Weights of a small GPT-style language model, trained from scratch on English Wikipedia: 4 heads of 64.
Each number is 500 + 50 x the weight over its row's rms, rounded and kept within 0 to 999. Layers, rows and columns count from 0. Numbers have three digits each. The size before them is the row's rms in percent of the matrix's.

# up: layer 8 MLP up, 1024x256, rms 0.114, rows 58-157, columns 64-127
# down: layer 8 MLP down (transposed), 1024x256, rms 0.103, rows 58-157, columns 64-127
up58 103:550449424488517406492574573521516543498511536535491491565480404567501539473549606548453493494530551560489491434500469506499489572498496536596472551502542417455417496450469512495463421588499636
down58 095:481518463427529462495441362505517442423458422463489505507514582463444505473560467587464513418491494529484451477426493469518515495476513513459442457498529397410572475553408552527467436571390496
up59 102:556537556568392505546518400547546447571434432467376531452463600442516511569520487511575505445505467496495518582568497586524496502503420583459489554547539475561473486609468487602453525507442476
down59 108:413497508449462513553548437489561482467417522404508445504502431628422548516559514495515493501455415582575537546518504610577497475461521447548542484462506467530461458495430568605486475473456511
up60 093:542509597470494521535551473596494545557456533555591415607546509522510552407523477568494555528545629563524569507531557478420497499335477565523443588425469546449507541536486509496516436527492562
down60 095:627512537488546523481515518564479453530470526503521518502498407436556513543497472561480474479563489553468499469458516528441517493525518449562483371508463519575497461451548557568470536494419430
up61 092:434470478534408435483555469460492523542449558558440495514564485477513552571549469517512488408509516558579479507436524488491498527491481536563578548449543411457566598550497447516472495561510484
down61 094:459379470449466527582473461574464512531562569444437601499414498518451521469511510457498496434431552455486464616545494458456501624471505488553527509397537618528515546443551496458592542483512478
up62 094:510473501546514477445517441525532529529442504551503506542571491461515502506524529489580477527479495470482520524583534510460394516494398508544500557451430534482484529543442457518437383537521502
down62 094:453471503485479560543441410551505518481474548416473432543531539502503519534473561536449486499527540509534465514472500438444519473454547446578483519471483648524454435466468502480542491447579468
up63 125:405479428488488439525511608507506524476471485516459513520553536579512460538572534431513567467483650531590541450466535449458453445485492594476542522508515407491462490509492515500457436534471526
down63 115:482411517453505455519482569401533472545514575431519431443493442336515580528557440457508628484540523558522549452428473472537478579620480462481460495481527476424540459336447551436469448497338500
up64 094:491507516577534546420487552508511509606459572526497461495574512497559536488552515480448511535504539519512564565547508424511498522461498503471574474532535496438516522598431470511454519593494435
down64 092:558488476546503428546455553574502583487385515495532462476385473540561568577482544514461585561500532501564459529502477463430516568421470519472452453510506618548488540456394420448536523504467492
up65 082:499435522543407430524537503513569464548574558510585491577496504571460495559531456484490598428526541471520556481399484532424485537486450591579470520540532516473537612623460440482481369462517519
down65 084:484449524494590484581417448555535501441448486531541485358518414456592495407545553479455376550504488527396439485546475493540428526556542503462537569481579515443534473515508485519504433444572488
up66 086:471431536434495548518536557455502485488443408539417499493455388540462470529458523469468482602560380418415449516536470497508567461468456520526508434534374512528400541483457474532475527471470541
down66 091:551542487547485515481549469581506461529454444578564549515588540496514438444576488502497516474503633549629511464383511506421456496487530503547500610549549525522500448596612563496431453543516565
up67 091:578398536577472461516512498458476509524513456474491581508460551495413435457506513519514577502416475486512491571550519426463458568556438523402521442585537468571429544506472477584434474500475506
down67 091:476537514479463520509580549445533510461558539595482502498456548498478468537485531607472524483484475482566526381548472524471423432513509442559561535519482564486470524542465527583487429469569479
up68 109:444449469513520396534448529533562476502468525507460425517467548462572536504509585428407580494511522597511560534497415523603402550443498463525486423520521470543550509505468481561415396503480548
down68 107:492470502521530566573453521500584563394465434534525492558482540520565492404559452500546450480562487538448512492416459556493472477532470531444517462470586495478505515526511466486606582472460480
up69 098:464463490504521404485557523546534546546442499550473480508551425586508467406563514535495569395461583582496561511475565519485455426609523540525497486652475447484587531526416505510546439575460562
down69 099:507520492484547540491519570514456598492456536525492569526524592504454489479534484517574454450445623532528568544541579524521495504608543477602494519476492400500498483446495646422509550510403518
up70 115:445532562437516441457449493525529442475509478478497440461511538615517545398567499517575518525502534551479448446568513502423508411517438475464485479531466557583550606513447490496511476494460497
down70 109:455598518481497427516545450470443510514467553519474547523453530517468574461510467484492479516539461580572527521583423433563469495489455466427516444479553445481580492503435501532465521519330468
up71 098:571576469492435380521456531490549528559479509541501429520523526518495440455564468548507503346560584481550558471329511549551559534489491560540486555517538480525474467510441444428475529479470522
down71 101:497455506575551571537462526404458613435470484526429498474452457442433513492483544464494467491408430480502458526494508417541446574499538517600442456525549512455509475551451438520539526441365541
up72 099:520522506568448489628457464549490446457492558498463532513633437464447540573523477511564520534565501408487475502473401529496504562387485505513503455534466520485473550479435404470461413453500494
down72 103:534578467505480551472460629491440560552563492374537492495583424547527467526502493469535458457407459410490564470496540544425510513572461458529486473539436539508496511391460515452533440525410509
up73 117:503458514521518460592535449474495519423447491469560549467555512518459546540554408473556488526517536579463499519445365541496521435514424491570547459466500529461469501485525481505500461589449506
down73 106:507405456561476475456522597552533538576424543476442457548443485554485517514408600553473479385469478524481524514553508495486497565513579465406487465525483573500455519431523548516545523504505536
up74 102:411536461510470540498567495542516438498454494544391411475503527561453408572523425502502540519567551497618423513438549536500505496408410506503534483575444466503492564543518472525529476603348498
down74 105:474485471503420496474491507606529542516496558443548484546505622536396502522461500622555439482461536558549533464557436594487490456557571569428468442476616438438588581435572559547471458579497366
up75 111:477422606571445513471569514478523533443517490520561501457430469551404522492654563434502448426465506517514487549456547553566572563503481505497512468534468471485485568541514461536531505593487583
down75 100:490501512500557573495593533405465489465493408529595452500508496582544488486525446488469442429523474516487579560560478590521493562451553582522452462511517417542386543452474498428555496473535558
up76 083:476453494464548526449423506460530501467536530450522474532478595470499398489458548454566498437473541511519531512373526486458560559503380433495566443465531537516393570651485435443415496466519467
down76 088:401480487505481476498486509442553419501544502429471518548542525461460599557443515423517656504458455488488499471495605577470437532440507591526476482501520560535475498594497517515512591525534400
up77 093:453486521524515461546531574457447436582480498521512524581456459506460535433512569511493561466496499522595461523393440517433369499499514501532514474500401464595427620520478364465477523474452501
down77 096:443452533490391609459488478545397520477541492472493494482502536570451404480479451468506446434532468563451551556530496456501536505417452523461383501459555456471525451501491573535562484469461472
up78 085:527502487444541469459481565581408468585555497476465569521547574464472415477445494520489552497513498540565558588479501468451491520482538491445491468460549449620408581463546510615428410485476539
down78 095:492492489420392476459556542463510468556518445566482427487464529493406477461453525524545487413477603450509435431518541463481464509451482548592468567495520609548414556488516513484487530502470450
up79 091:543463461530539454591460452505556493510459576607401435573545473533407506495523465603480464483493530566469468439552588529512479406543509480500549547562519461512529517501478476579471495527480552
down79 095:446518559514543501399464507390500410491457521546494410473398493485459517488485459445441577544467543513523495395447561508563500554467479488450491557425522349545571505480542461461455579467411535
up80 092:449522436501529484520553500519451532596518502475438385502629421480506458561496553512506546445519556483473496387561494556490513506488384427531566488592362457547580454504531429530487424517454517
down80 094:446445527488474418504479439568521464464486490530466539561468506462442481430577536621483468586506406482619412546468563571456502582395446509513552547551525555459478510557528448498592587476486491
up81 105:395494511527586471384505403473542491522496464465425505607525473493494459512617510570543559423477603544465475473400555507431469519437419501515522479508529490452506567520481503474476572601502461
down81 100:540456535487472535544535439516463428422438413454538523596454424482520451501492522498530573551590455515468583498434566516565448464479503533516583554504427411452510472543527442562435521493505594
up82 107:550585439550424439519595547541477496539412562482453402557495442517494547475570526457581488416568486575563505470508442425492556514509485525511583457561528520450449544556497488493443349576520472
down82 104:575511497481481538451510456477502558552505525521553478476473577525423615525585462493497524488578608566519565522534577556466479530571528522514475489520599517473592537436471521423540470533502521
up83 110:520456519431507484456460456528528578516484467500434432501537503483457437502483523466506523510447537494512496442472483481475351612468419498533562462461463540507584470446427441503529461466448668
down83 107:460502488603593463462472635482510475399572533550513427488500417522576404594482484552518467543452514539501531558521505486501471458483481464491592558494539532566412516522540467434605550453415442
up84 087:475572496530480472527523491486523525527588521505573547428569573514500517459546471515468520489520547386523400371566444471409508569437479532611509491540535461473514477558499446512381469482425545
down84 089:454492570514506551500452487554480554554522523473614465529449506479482494512527507562481473500475482487513575553537554532527397476498565552448542537415521560489514447519458503488526462501467500
up85 110:421519549468405436527397439475529473533505451510500470490537545516444464430585526502531581581493431451499513488461531512496474527414503483482475503464461592463431518444433462433372524509506407
down85 108:517567523418497537456466528531458473529558431586604548555545577522524478507549479408423467543539531458424470459489471568422445427503533497486437583533479527520454482478478601576408459375533502
up86 103:535481520464435531404536592517477516495556505467434506574484501459487514483636491554506598488544485609508492401522469513422428569487504536465547516498533433484530598467555475581486493484483435
down86 103:525513427524478418529465495457560440428449552557550466496464432590532536489533523503449479460566495484523421528473518411581515467516437420518471531515477399459543446488406442501511438493457505
up87 098:478606509445540487473463421500443526538484505550498510627500521525557503492501488536554476475493527610488515521419540460545542526534535470551608462436520539496518513466562344467462531435415519
down87 099:502592483464552506531564389555463498504546481454487587408485548460535574542518530480551499584525558553479452450513484501465466478517470519556528553546534449548530421515570444514531471589402521
up88 111:515520487513474509415564524574558560630557591484533490527492499440516461499578503486457534447370548486515550500437534510464440458488518570461472534579481548599440510545431479407434455640439485
down88 111:494554572538446625509514531527468467566546515367642502548540481526559496535576522355485495536503519421595580533493449523555440460385505546512455527512407488492495496553493512503528545536345550
up89 090:542450520516524434527442423493548523505583550481493505556501532493461538548492587491462500536530592474546494534496483491549454563455493524587521512543491510477539539535617395492439485432518573
down89 092:508551530532503448512545507520551490544574477613570454440483549530519535567465567453486570540418551505432534536491551527471508576528580415454460634465493451455429474391538491417532603442468526
up90 094:396508602489460512511504513534544516522493578498424474537487522543496562434556555539491521484503556534560571505505438499510443564471440480573476515513502491503511506480432438617478433574532606
down90 092:525490478478528520545510544503533441443433564418471487497537502403501495534597446603539518423525492494579606526494565513495504624608507507580600524500502572488442448453534538545366483521624487
up91 098:494564450442523450458473425495474575492553481486546494534533467495564443454538524533399521507437537419494543497591507614438552506486488407501557596488519527567526463465470516454482400564476495
down91 102:533521542474520514485449518545521546506353524536467461562497471594454615569484496514437436421526430509478482568527424522553491531436451538548460579463567540436532378461439475497558530491501485
up92 107:474569495483569481472516520553491540590515560500449464449641530514449488394478471587500494473470521391500462501469466517418512507459504464548464525567489435501502521504504448507414482552461515
down92 111:512438426537545553469468584484580482550550470486540498500469469594472566512525455543438561467458488507590580505479605432458447544485601531449410428465624478529511487471493538462482413472517485
up93 096:391540530521467408541417527593504502488562503473536476541530520534461542510560480471479535458527463509531544503573550543559437432415538495445567524554557528503500500542471380508550472610448552
down93 102:537559502427482497540477472487562400504432472471484461517568493527573472562486542534494468538590560477580448560607510519420501460484370580549552420507457381446513507400466448478490439503501519
up94 101:463574503433509399475387425571431509490367516501502445531467506569564520494550590549498469439486517534508505488558509556494576481524468476472520438468501491529454580468477517574487430558477521
down94 105:473515494542436452500449489527454510572443545575540581569514496430416490460534517515500497416447537452567461526414528507446503471571544478551498481473490641423509564385525573442418475549404476
up95 104:403509495419424513454456519577551494600487503555519529480491500564572469444548560487496561566470514551512494466486565500475451517582527411496566667516474482515525537518523521497432469487497608
down95 102:492496460464516548491500510603471498518438593434543511435518482520475533546428464463488515441535471525487494557503465574492502505497509506459502580549547482531556571446527511417508435555488528
up96 096:588458514551494436420488607468531478526410449497490349503474475516537519474460532528492451471476441556560491446498510520545480540593460529448528462503553535516448505497506497589522458438368517
down96 096:480521422503576569456554562491462413482531445515527525510488474556549508568550526552628519505427510514614530509466416514379548496495492443479547494472448526519474573512510520425457442521510512
up97 085:533551601509507483379498492498422488488558476526537506484553491474546410477533498445512557537465458482448523463486487483500550518616475486515472451499451423420565474488421486511535537564478565
down97 087:468494508487502410480474507500530546484494456546461538431418446416447524499538470448527437520473489489584504506478481491485492509509446447456425427453525502508503431528552572521364480515519635
up98 099:407466453506444482380468487535454538477453533471366465594457514456498405519558486504494514499455502459475497472502518542580525502504593543481442502540431484595457453557498532445531478521441505
down98 104:554545548521549405515567446500455567504434458472565514508454491419505404583542487543441480565514565487545461518495543515481502517551444479387510440552472499550468495527414500452495477501450468
up99 089:500486513504502536483530454492548453522560595473483536496564513522522444415520440424522580518473524550487571529426458462498549461511510495470486435474602614491487454527399373485527537445462476
down99 092:488566541538496549484553515476579521424490434591496435536472541508580625504511581479541557460535520466596473416462554545432519480480439521593591583527456518409542582505413551472480513551424602
up100 097:515572573463497543516497559523439501583546458517445513586525428489588434474484464436582480568437506499519521497616479455462432515492484520466528466559410581517445539526506469437424478430441492
down100 103:494597441527440553425502476509550567425470512511596473467564546510422595530502481517530495468497448547504437568465502484544516457528535437498509511492459457554560471604478544436450474503536591
up101 093:548516454448514466603464463424538538468513598569464495550484537597423482502515517588582452492463469549508442512503550474408438470545464601534527478563531488483494522511520482633559570535480464
down101 096:480528570537503566424533476516523567510523486462518441522475555462568459548458482423488539482553555498545436490463545443581592555532488576420466517391333419580456503495420538412518519511478501
up102 117:428597581447545444573470510568491492535458562464574414394482478456448522501536470481590521469514429483522485524504495436470545516482476605493527512568496535602449448617459460404523533532500534
down102 114:454506470486525478589484573561457559499410524440515515472426392535442469518423485566446554511452391536534494540457538528489551537462565492590510480449474615471522418489499562401526558497427454
up103 092:543548510502520424498458567452484520457479480587587469520468436539570548545452516554490471490538525495542456425525461481491461485578450524483456490641458450465416410506452489532466493515463431
down103 095:472477524509458505432508467599477472552566529506423497482523575442447424455523488453433576536492432539459539609413538460460439510473512511497494518524525542428591679531535537579429546490560592
up104 083:509465437533482516511494544639463505602532550538554618506476547569514422445515456456576513542528483463569551540619452479474535576543470523462610421545425475492551471477530478574493455558489450
down104 079:423502538472553529548458471484517576511459490497506382447469429484420559506514567545406437529510387471466440455497457487409501537506492485577442505503538558456515526452508425502426664491639550
up105 102:484484456454452481475410561482529452592607452518505437471536532542532450373558558577505481438514514489547538465470458461434456526508494499446535484514513469524530487538555496472509450536530581
down105 098:540546565531512583494510546514433485488444536419516455559524543588581499520533524455509482381497434495455437482504479493468549562453538552356565478505570515448483429542575528505633551449585578
up106 096:470455382414496439548549427581438501631500523532573484466479492460443409412537491483398475482483524471495536519497505513473560504528403485578516456563501493405455598552538441553438491510469420
down106 096:515563557509492437492446483534579501454500514486521569482480485460616519432563467614530547519545505596476599506521448598455511554529501492492540462545561463469541444568506451503470480584428536
up107 112:450414483521499484489491528506561509486482441494523530520548441555462481501573589537422554553495549526483574461451467479456427570543521497604428565561541457472457579465494494504460557476498465
down107 115:564510531521420459432507523542446471503506523441494512492453440536508560543481465530393556528624438518525509452498513551377420495524489456485450550584515492495518515494568501450472482360443433
up108 097:503471551520440498440501388548587569480652505434468518496406540502389440466493434526449494539535507523458510475543494446439493463409390556545374541521489452554617536475467524484496523536514543
down108 094:494507441495558421530539626490410430562392521529509474551606435481593522540540522488554514452540511463605563486400481559512524578628568398528590457471517487487354486493533472532538494493454476
up109 098:467488446568455459463502441529555470533473429550406479487565480619524495409500568521455555507544469569548599507431436454499431475417401426532460493556518522512557523533524465442467456579446519
down109 104:449423518594545510467526506534588514500479498446456507490491595476527566497476469454510476542492419519462545475569513538520475436384409514562536449561475494521625530547498580495546575534404462
up110 095:482497506506478480475496382431437458518513485525534536509462510538494520408483498463535541432481562550444521443462521516467443494476448477578506526450463425434490500596475417513462458501507550
down110 091:417511557551452466543486427533422427524536529479515572483459459453488490491442472425518467491575447509444531443463502512501440467532415483493555460499478543449398436565463541491458518517540440
up111 089:465531536393550458563490516497547476593513476443521491567527491544546498473478521458438512564466528452485433466485550438522559521462439583542485505584492547560536518470535468460485526534462533
down111 090:455481483543505541524497453473471498495452580451426589484428550526565498462565500427480463506436449532392529522419456487511493509415492549458551543479512579528515479503537593499477452524458432
up112 102:457436511478594476531510461435497563498386495462455522456496511574498469533531525525484500486474473506531488487501460620482416514535405616461478520510522443527550456497467487564351499612449515
down112 104:548526628489518459442524395449488574513472459461470443494547526404501500527491496518499393603528486477507511482516502559413472426436422511533543497538486530487471467511477524591338523531412543
up113 090:405460511580506453438429579571522444567535546563479460593512522575584514425641412572486490445534512578536517525506479482505498500461468487474479581528475536470491486463478514474430437600521416
down113 089:501498467508488602584483547522483560486494507486454539525428586595578543540591546459534401431509607476422502433488526523379460557438530561492507545546486492497391459512448586437451460447468478
up114 108:529545461512508494511518469525512524588475497577516506493525523408527436592504458509470523489542516596579465464421582483503446525542449543547547603509462449503533486562490469539452409550472602
down114 112:546356516479481533534489507517500572552481506480495424377459543480504470529444517561468550562409483453558363461428566548490571451496474444498586493522517568545480504563450529487518531426421472
up115 124:411624506398511485446519528540470350515449488435488446423534451534492516502557557488491480497472479456479416427423503467440475509495457519474514518513539466549368523548446483505447527461500476
down115 114:501567596496530528440422494498495510575463469435422507499593567543486427460568492414455451464487563460612493512509516430539482472476578511325419564527508440497468548531551465520445555470450561
up116 097:515438571506528511441515425498517509539536436450499475528491572525406458453500533526453572322470551429479509429433594460496492474490498573555523516552504559580544407490505512442487557518437537
down116 101:553540489421468480539511547480450496542501465581463513492481516572475507516521523441544476530489597457559445452586479518564559422456508386582532440447453493510437509468502535591521556469485490
up117 102:556501518554533497501513605492529493579501606473462494482562546542460491415545486519462518531464558448543555409514491445445423540461410557604430473584559527528500544453434463487377470474457531
down117 108:496410511543559559511420452510560486491509473524482487489536490516446585536563513462511509492546529409507534484481614409500411562462384518518462578419594472556595452508499612504493461430478513
up118 114:472492571450538481529572469527474512451520528498361513494499569545496495528527598579546594520446598487590562493516530479510472502499558555618492523497507430490459526501414438449336488588466480
down118 108:441489536422590618446455491479462530436508489513544566474499474506495385569548569553431492513493447494469491510426628443489558459570485499603579535475528499485422498475446464552479499477458495
up119 099:404521433549495451451534547520606489544467544442488434540568524565517488483527450512466436449401475526564415495398471505491499507470515464481509527445468528519510476500548551519555476547497482
down119 099:444497503567463457463541561541478610525545478549520486442506430527432478472474505468476444510463423438498449526498448504578586487467542470497578480424456545459468524584485454479571478505386471
up120 102:544505484445436524481525536485474475554557535603460500558458485512528451431555479568541531511476560405429545554443480543463516457451460526453409504517518479524531599528427496518451467579494538
down120 102:522450502518514536496426510416426405504583461557448540498467472495439483447368510487447508474539437491485434578441454564506375442487565492502485526463431487489508581415449485467430537518430572
up121 108:479500471493443481451498540494469403501446445532434496504416578522573464481581496554478537447550483590500487438582530534474461512484513635482539577505488451557446460448482527520565507572424494
down121 108:500427550488520538437513460467490566451451451498531542479535569449492463488455499390451558530574473573522543525498482491529518478521441547533538483453471594443524460501497511528587450483460564
up122 112:460576504434439526456421507541545531536455459552482444430460523509525510481584505528514501414522556460446497544437504599541483558550495459580518578581551563513491465544482536473496571658486503
down122 106:546467484408414547535527513501492530390558484508458564532476465540404458500466542507548635593422509435445517519503510490479492466458475461507462477395500454473499516478532489471537537504388598
up123 097:503450504505502477531475421455555459632468531544432484455458578597382430490497434489484531524351612527530495548467378451514430518499513504499510501552586521560528475528516464549448483523475506
down123 102:475516522514465519519411484479483515493603518542543543568533516449558496410542457508509496484548415518463557458579473459506517515456525540476502490492489523390589447514486583596469451455468523
up124 114:483443461400412467480486468483467495560451540545441443494455509513591537509517547536553517465431567522569552473438449499514437598437551552574615554479525489498405481479501477488462438499433488
down124 106:537454478520518462541519516521500465502440516555531491516477421546472367477563569551448496559545545549559521505344407453485490464523469479476524499565577505541477480530495523479510452470527514
up125 108:435512480529476524429553482489571400462465520593511451439466528555614403449537506515481522523485565507526484456479559574480387574467548582538430485510521460471524557503471494548444505516510499
down125 104:405485569470502532455436557532480484444486520462485472474565515479556469484520462463483510541530473491450512557505499565486529520543629478432528423481504457484507536460465500451393512507573616
up126 089:480512570595474427537424448464467556515523523532534469573559518467591513475536556507542414487488475506529525471479473583407499547479459425473483583512521580419465489532555509436463445530542462
down126 091:424407525540475522514482479589544434525489449552609502440505495462523565574487476519533501520423513476437449497591452553510531487518442575527556520457460529551517514462484537437458567529653417
up127 093:510439550541514557447510412546591444475474500541542413609512450472625428487553464476470435479525564532490509477540514543453543492581520536461536447498485471541511497536525495514459503546494475
down127 095:507527513437555563467487592497438507523526468414469483418492597547501580528559467544470510518483449365526612398543526580477537470563443456393558428424485523464540474515505583487498550502493472
up128 114:570456504442428513470526444597516550522516509562459484460563447445488487556658662398492511517442526502383439565482458503618572468498514552529571546551429542467479527491411367503552481469442511
down128 105:399559449507612548472488550336523463500485548521484522533519490568484538554540475467407439499501513558503492500525542543489462471482547503480504512419439618515598501480521581490470485470442532
up129 110:481565501460493480488471520526521456536512437481505403447601564513558469500594468480447508458488465473569624496444467562485425540483526631492527488496535449483478492568582514549503499592494547
down129 100:534456567544457476501370520443513517506506521444498471513507531522488484502517430475560502453467445398488480656567433470547455540486622494413538442414580543432511500476569520509572548450648527
up130 122:482501499495519459481465489486522464551462490579507479522500449497570485471564495496415542375518486526475530563451469486486458596558549489446561525594454537481401489476556455439477532527442525
down130 123:499461467537470548525462463629588580502569508496459450517465506485581477492511471433465504544565538528491527455556537603552552584568520556450479532534497443536486531517463536306452411435474485
up131 096:486523513422568523442421548511536489539427450495520514433539471440661498571581443627551459483503474438498462504485547483441474526520477454526521574531548507532558407439448478476442453510517418
down131 097:498450422493469587514592442487439499498541524459512567419493648447442461518497477485526459389518511520499578497540518523667513487489475591521485500493518420469606514468524539494511472562548492
up132 089:517529603561494480509476532548502418527562526456456507527500497475545425418526440480618462547484438529517518534503522483417491488412376523468481557526442436651490526522463507507504478627544486
down132 088:531447482514562508482513483471506513532536483519528478542460525516557623480492502476482390476456553401529499451460432543559532492543499514518514520457504509552401489451549495490508629442521516
up133 087:510528436486514466514479355515562487487589510481458564531446456547515537392493496534574504451544427559541595545429447459524518524505445662501521578434549511364417521511499486547504462487493459
down133 087:470478423503475476477543486510477542473499521465454454498504449419498426449575467535446450447582443540416487443484544501541543503612511477498502514524490475503523426499520584444515458598420490
up134 094:446521505429473488501558443534493491532508415608336533468497467453469453483489487515528484465423429487503485540547485513427435418496537467499456523473525454427543546585541481552496458526492427
down134 095:374555530510588455489472446558554497459522437556458543501397510551502439505476509548565480542530445523491543397526490492466530524460494429463562474545373408489505427600450476464514493496378490
up135 113:436505477459556387558535462544468509560486534518470540538470465478422470545498484541464502516478482492499444502454480541482486564513503513446476537540425489462482518491494510507402473547464492
down135 112:449448490571426442493502486498450545426499515494583539539444406412493506495433446539468485522477555451374510466615474496426461654517609432439490514512491543522434468534504631461441560422408460
up136 108:466361555455509471438521479534541489478526507577478508506500575540494533488539507548421523419495500513493629563489534504514471515542510534529464536540542429488564470475433455581492468568474530
down136 108:470506548457476517522501451551413429478499484483550539511513442490521473515497497464526560552464454563477466486509402525542547455429503537494409545517503585422519491530604527515538497420460477
up137 088:471546504433452494440492345467525518482523456641438494429469475501451510516467536438520500537460510416490516552534470430557473492508431497569495537499444537490418501493564484519558512480448586
down137 087:453515477504551524530444548508524526556426610461549455524490527505539429524618516588401488503456472573523565411427544509545474578513533463493485431474554489552514453545422487382517413555631437
up138 094:414472548403492502497485544537444368645452477504538383583539517520525439481545481457474469534506482509496389538480516507447538515526445579491502480514417430551530528495547491531487488568486561
down138 095:604489446574514511540484479497502464468511542418565448534551507470570510475511514472534410545503498412550500427443535526458514479525519566505493470515510438470499491445555583481559506462526575
up139 107:433486535475466515476491460632537490529423475494470466596614519512415451477528550567488476369532484536438413562462524602478520527462465492460438515464418529551554487529510481563406493518473596
down139 107:469488538437473513474555489555488505452474473495478573513518437504420476459526488493426466554519521401523571522465511455477413457500554496490596525471513605609559498416543578535403541539534550
up140 090:523580392565509498443475432492535450575560443494459496381454429522501503557521544498622533473599559540452457433468486513572478465463411570557631480528502552508405507501551440516467514489484524
down140 092:479519470447454484494459512531463469534579543481506600409514447507482549479507485467550492510494404407525478469518412605560447474495428562487478465506529612472445593499538524532522594509472499
up141 114:443428538466476435451414555500473410509424443524461416557503453517589517551484452485401502522500557513545536437447537495533488639560519427501534592533518468546497554496543463555490425480437538
down141 110:619535569527606528510530496488487542486466518508471498477428430499501475499508516495589488455479592513497427511521473481469515481535550414495485554504459508473446463504480532440582520457620518
up142 113:434488541571434424458435498643474454475488496471506473561496538523460526556576454463571499527401476449488492506521501506496492480523491467461467531496427532563445482465481482440442466506498597
down142 111:582404543529524476498475522607417508320461564589548509509530498455558462639487545492498530500465470539533415513536536474564511464508504513453419580479521495541485485474507516431534619546422527
up143 092:481610562437517479425457504597492475474482467491528492465501519339548419483480543473547471514509506408504431441539456570574529460475422542516498499473405475531473498530424397524510483502406501
down143 098:561459532513491521454480528498542470488443505478457495408521540534572538419606533441461538477523552575527521554486546537506409481479391500552539535468565436513546466495485471572589488473517504
up144 119:461497470471452328466497571449538497551432518535443477512532476499558527487546479508535496442500567555483502515520563516490481621530434545503436564622538426531528580510495484520536421567400463
down144 120:474442459464465532495561458528516527542490431373464536487545543477549412446487526432507526480480521412585524449462542476519519488522535550553530539480541533548488537508514491505503520452513438
up145 115:467451506564442455480427470501581439478547517577469538512477432445576448404564504496431566530481523571526540464464560479538513555422574454516485575518552490494563528519516528594544509593502554
down145 109:473619496501448550517410440510410578502492448495548530525555482566459458487470518439580523577482504517419487513442448484563510557437612450547588596442450597469415501510528459551560477419441568
up146 094:445487497500469518531557491518546592576415521495493490543595485544606502455514570533523579479447558434535479549474547470489500491428517525493481569552616592552437519490515492499445486522512510
down146 094:498483469523461529476476429547466503445459573467493540462467500456454478556412467522590386484564519433479521461484463529389457472595524531515503510541540499480507531471599460553505412467561536
up147 090:465562478473547453491503456590537495521447543548546446486576451554541442440572518606539525427486540554497521384463462598492492471567437525541541445539401519426531465528469527599441417467502463
down147 094:494475556513494548507449503516461485619474560509444427442424457432521494492519494533548457493425513405527486550473409476472505604583543506560504535552474477472442435459445560447527492556466526
up148 108:526538581425532481498542498534544381481559461514461448426530438508499514448489521550503507470501484518544435407568490418531423524467490601490615458518523515527512455501404441482448488552503554
down148 111:495530541537341499479537507522493507537589474573470484533476506549448447496508435486558479554436459477473420561582513460488480583575577509403545526487563567388499447559566439453469506457563508
up149 088:458483464428599469541485510508506420468455473563482483473478456442547485498510530532546504487531531441539592561462538527473500471421529486602481498494495560497491572526531437411460594502515441
down149 088:478490478531442538481571540427603490502567534498530454581501532534502474491557532463352592583484458591487486514393494443538510549526514473461530581558425485515513455501564465443433447569637501
up150 102:523593488507432434498528531584620437519473444495447512559469507531509486505573454523510533498423588485628509490478572536487457463474442502505460510512473441431569477469440480474481417610514484
down150 099:512504490459532518542504529458446432535415443571500524482530491498507436442597403531548561483498426475528455509484498551511491507526411577494453476451527519355504414475481549470554576500436538
up151 106:518560559449528476637551499498558394540413425519492484407502566415565520491476596533658545510493505475520500489515489541521517514487503556565521508570505552514423479547457515472484537467476531
down151 104:507494547525506481450509506574448496386550439475534533571496494445510447403471530504422441578520519497466409463526376569477472449487498529507468485504476520613501516513497537535489549410431487
up152 103:495514533512455482480462466524510480577431539527461506455466447493499413384623474541413501498492592470525543485502475588466389581446469443578482563536513572515473575453489512573459459461503544
down152 105:538592549592441497560560470407496511463478522423563494490534549460512536590510529437545480452488492564475530497555507456534470433488481523449444433471545492446606446439633588423519573553511526
up153 100:561550522461493454482636481520435480537540438549555537463444507497558471360612562539579448536523475559507568572564561487487479580486457500564510529561429535485542489519424474554404539491477516
down153 103:538450430484549495468492416507471518382510508510551543508483366421496540507506536518478490495540541557445538518625462513470529503516443566571487392531484494495499516473466510579408510440547505
up154 080:479489566583559461532373448504563427498519469482514475427460508568460522503528434530524540498546479510468490516485471575386378516485477454433523455535463551585525480473518503500490557515502443
down154 081:494503553429497503535490497419564518493392518463396406492470544509540517444490560568475459482490522529537466516471468549613548507480489465532460543462486517506504493499517408448498507597532552
up155 097:506502499474460438439553518485445483591432415559453412528480533565547457492484638476495485448361501545524536544412503516480474585441551541538571536461540528499431455464534519472520465466402473
down155 096:553445451631499459469530535504512430558515402495491519452500438564441431502455538484453495469455493445554466497459501353543487513489554474468514502524509572447500532484527493497526411498419531
up156 097:406570498456452501581562514511507466486490578490450513520544508564512555532477523479499531466536509456599548452517323473480403563442460483498562380494481491556412466482540539612437592444453454
down156 098:510486568515589483432498492556525509411416396435495442504509506448475484530459558469499475437570525452530575439499563502472588482509546388518458534522427518477507449453492546562514467517479585
up157 093:463493511478461559442425497486428537456575511607414553439551485459526490522525525520529566519509486510478430494531481524460534519483494495428606474616450553411457569486446434440531523520475532
down157 096:474474479502513455431457544529505467461468563461458408480495521417495457574623485492462535396525515512488485527367454495477474510539455475525400553423510431580521535509459516382526436473461488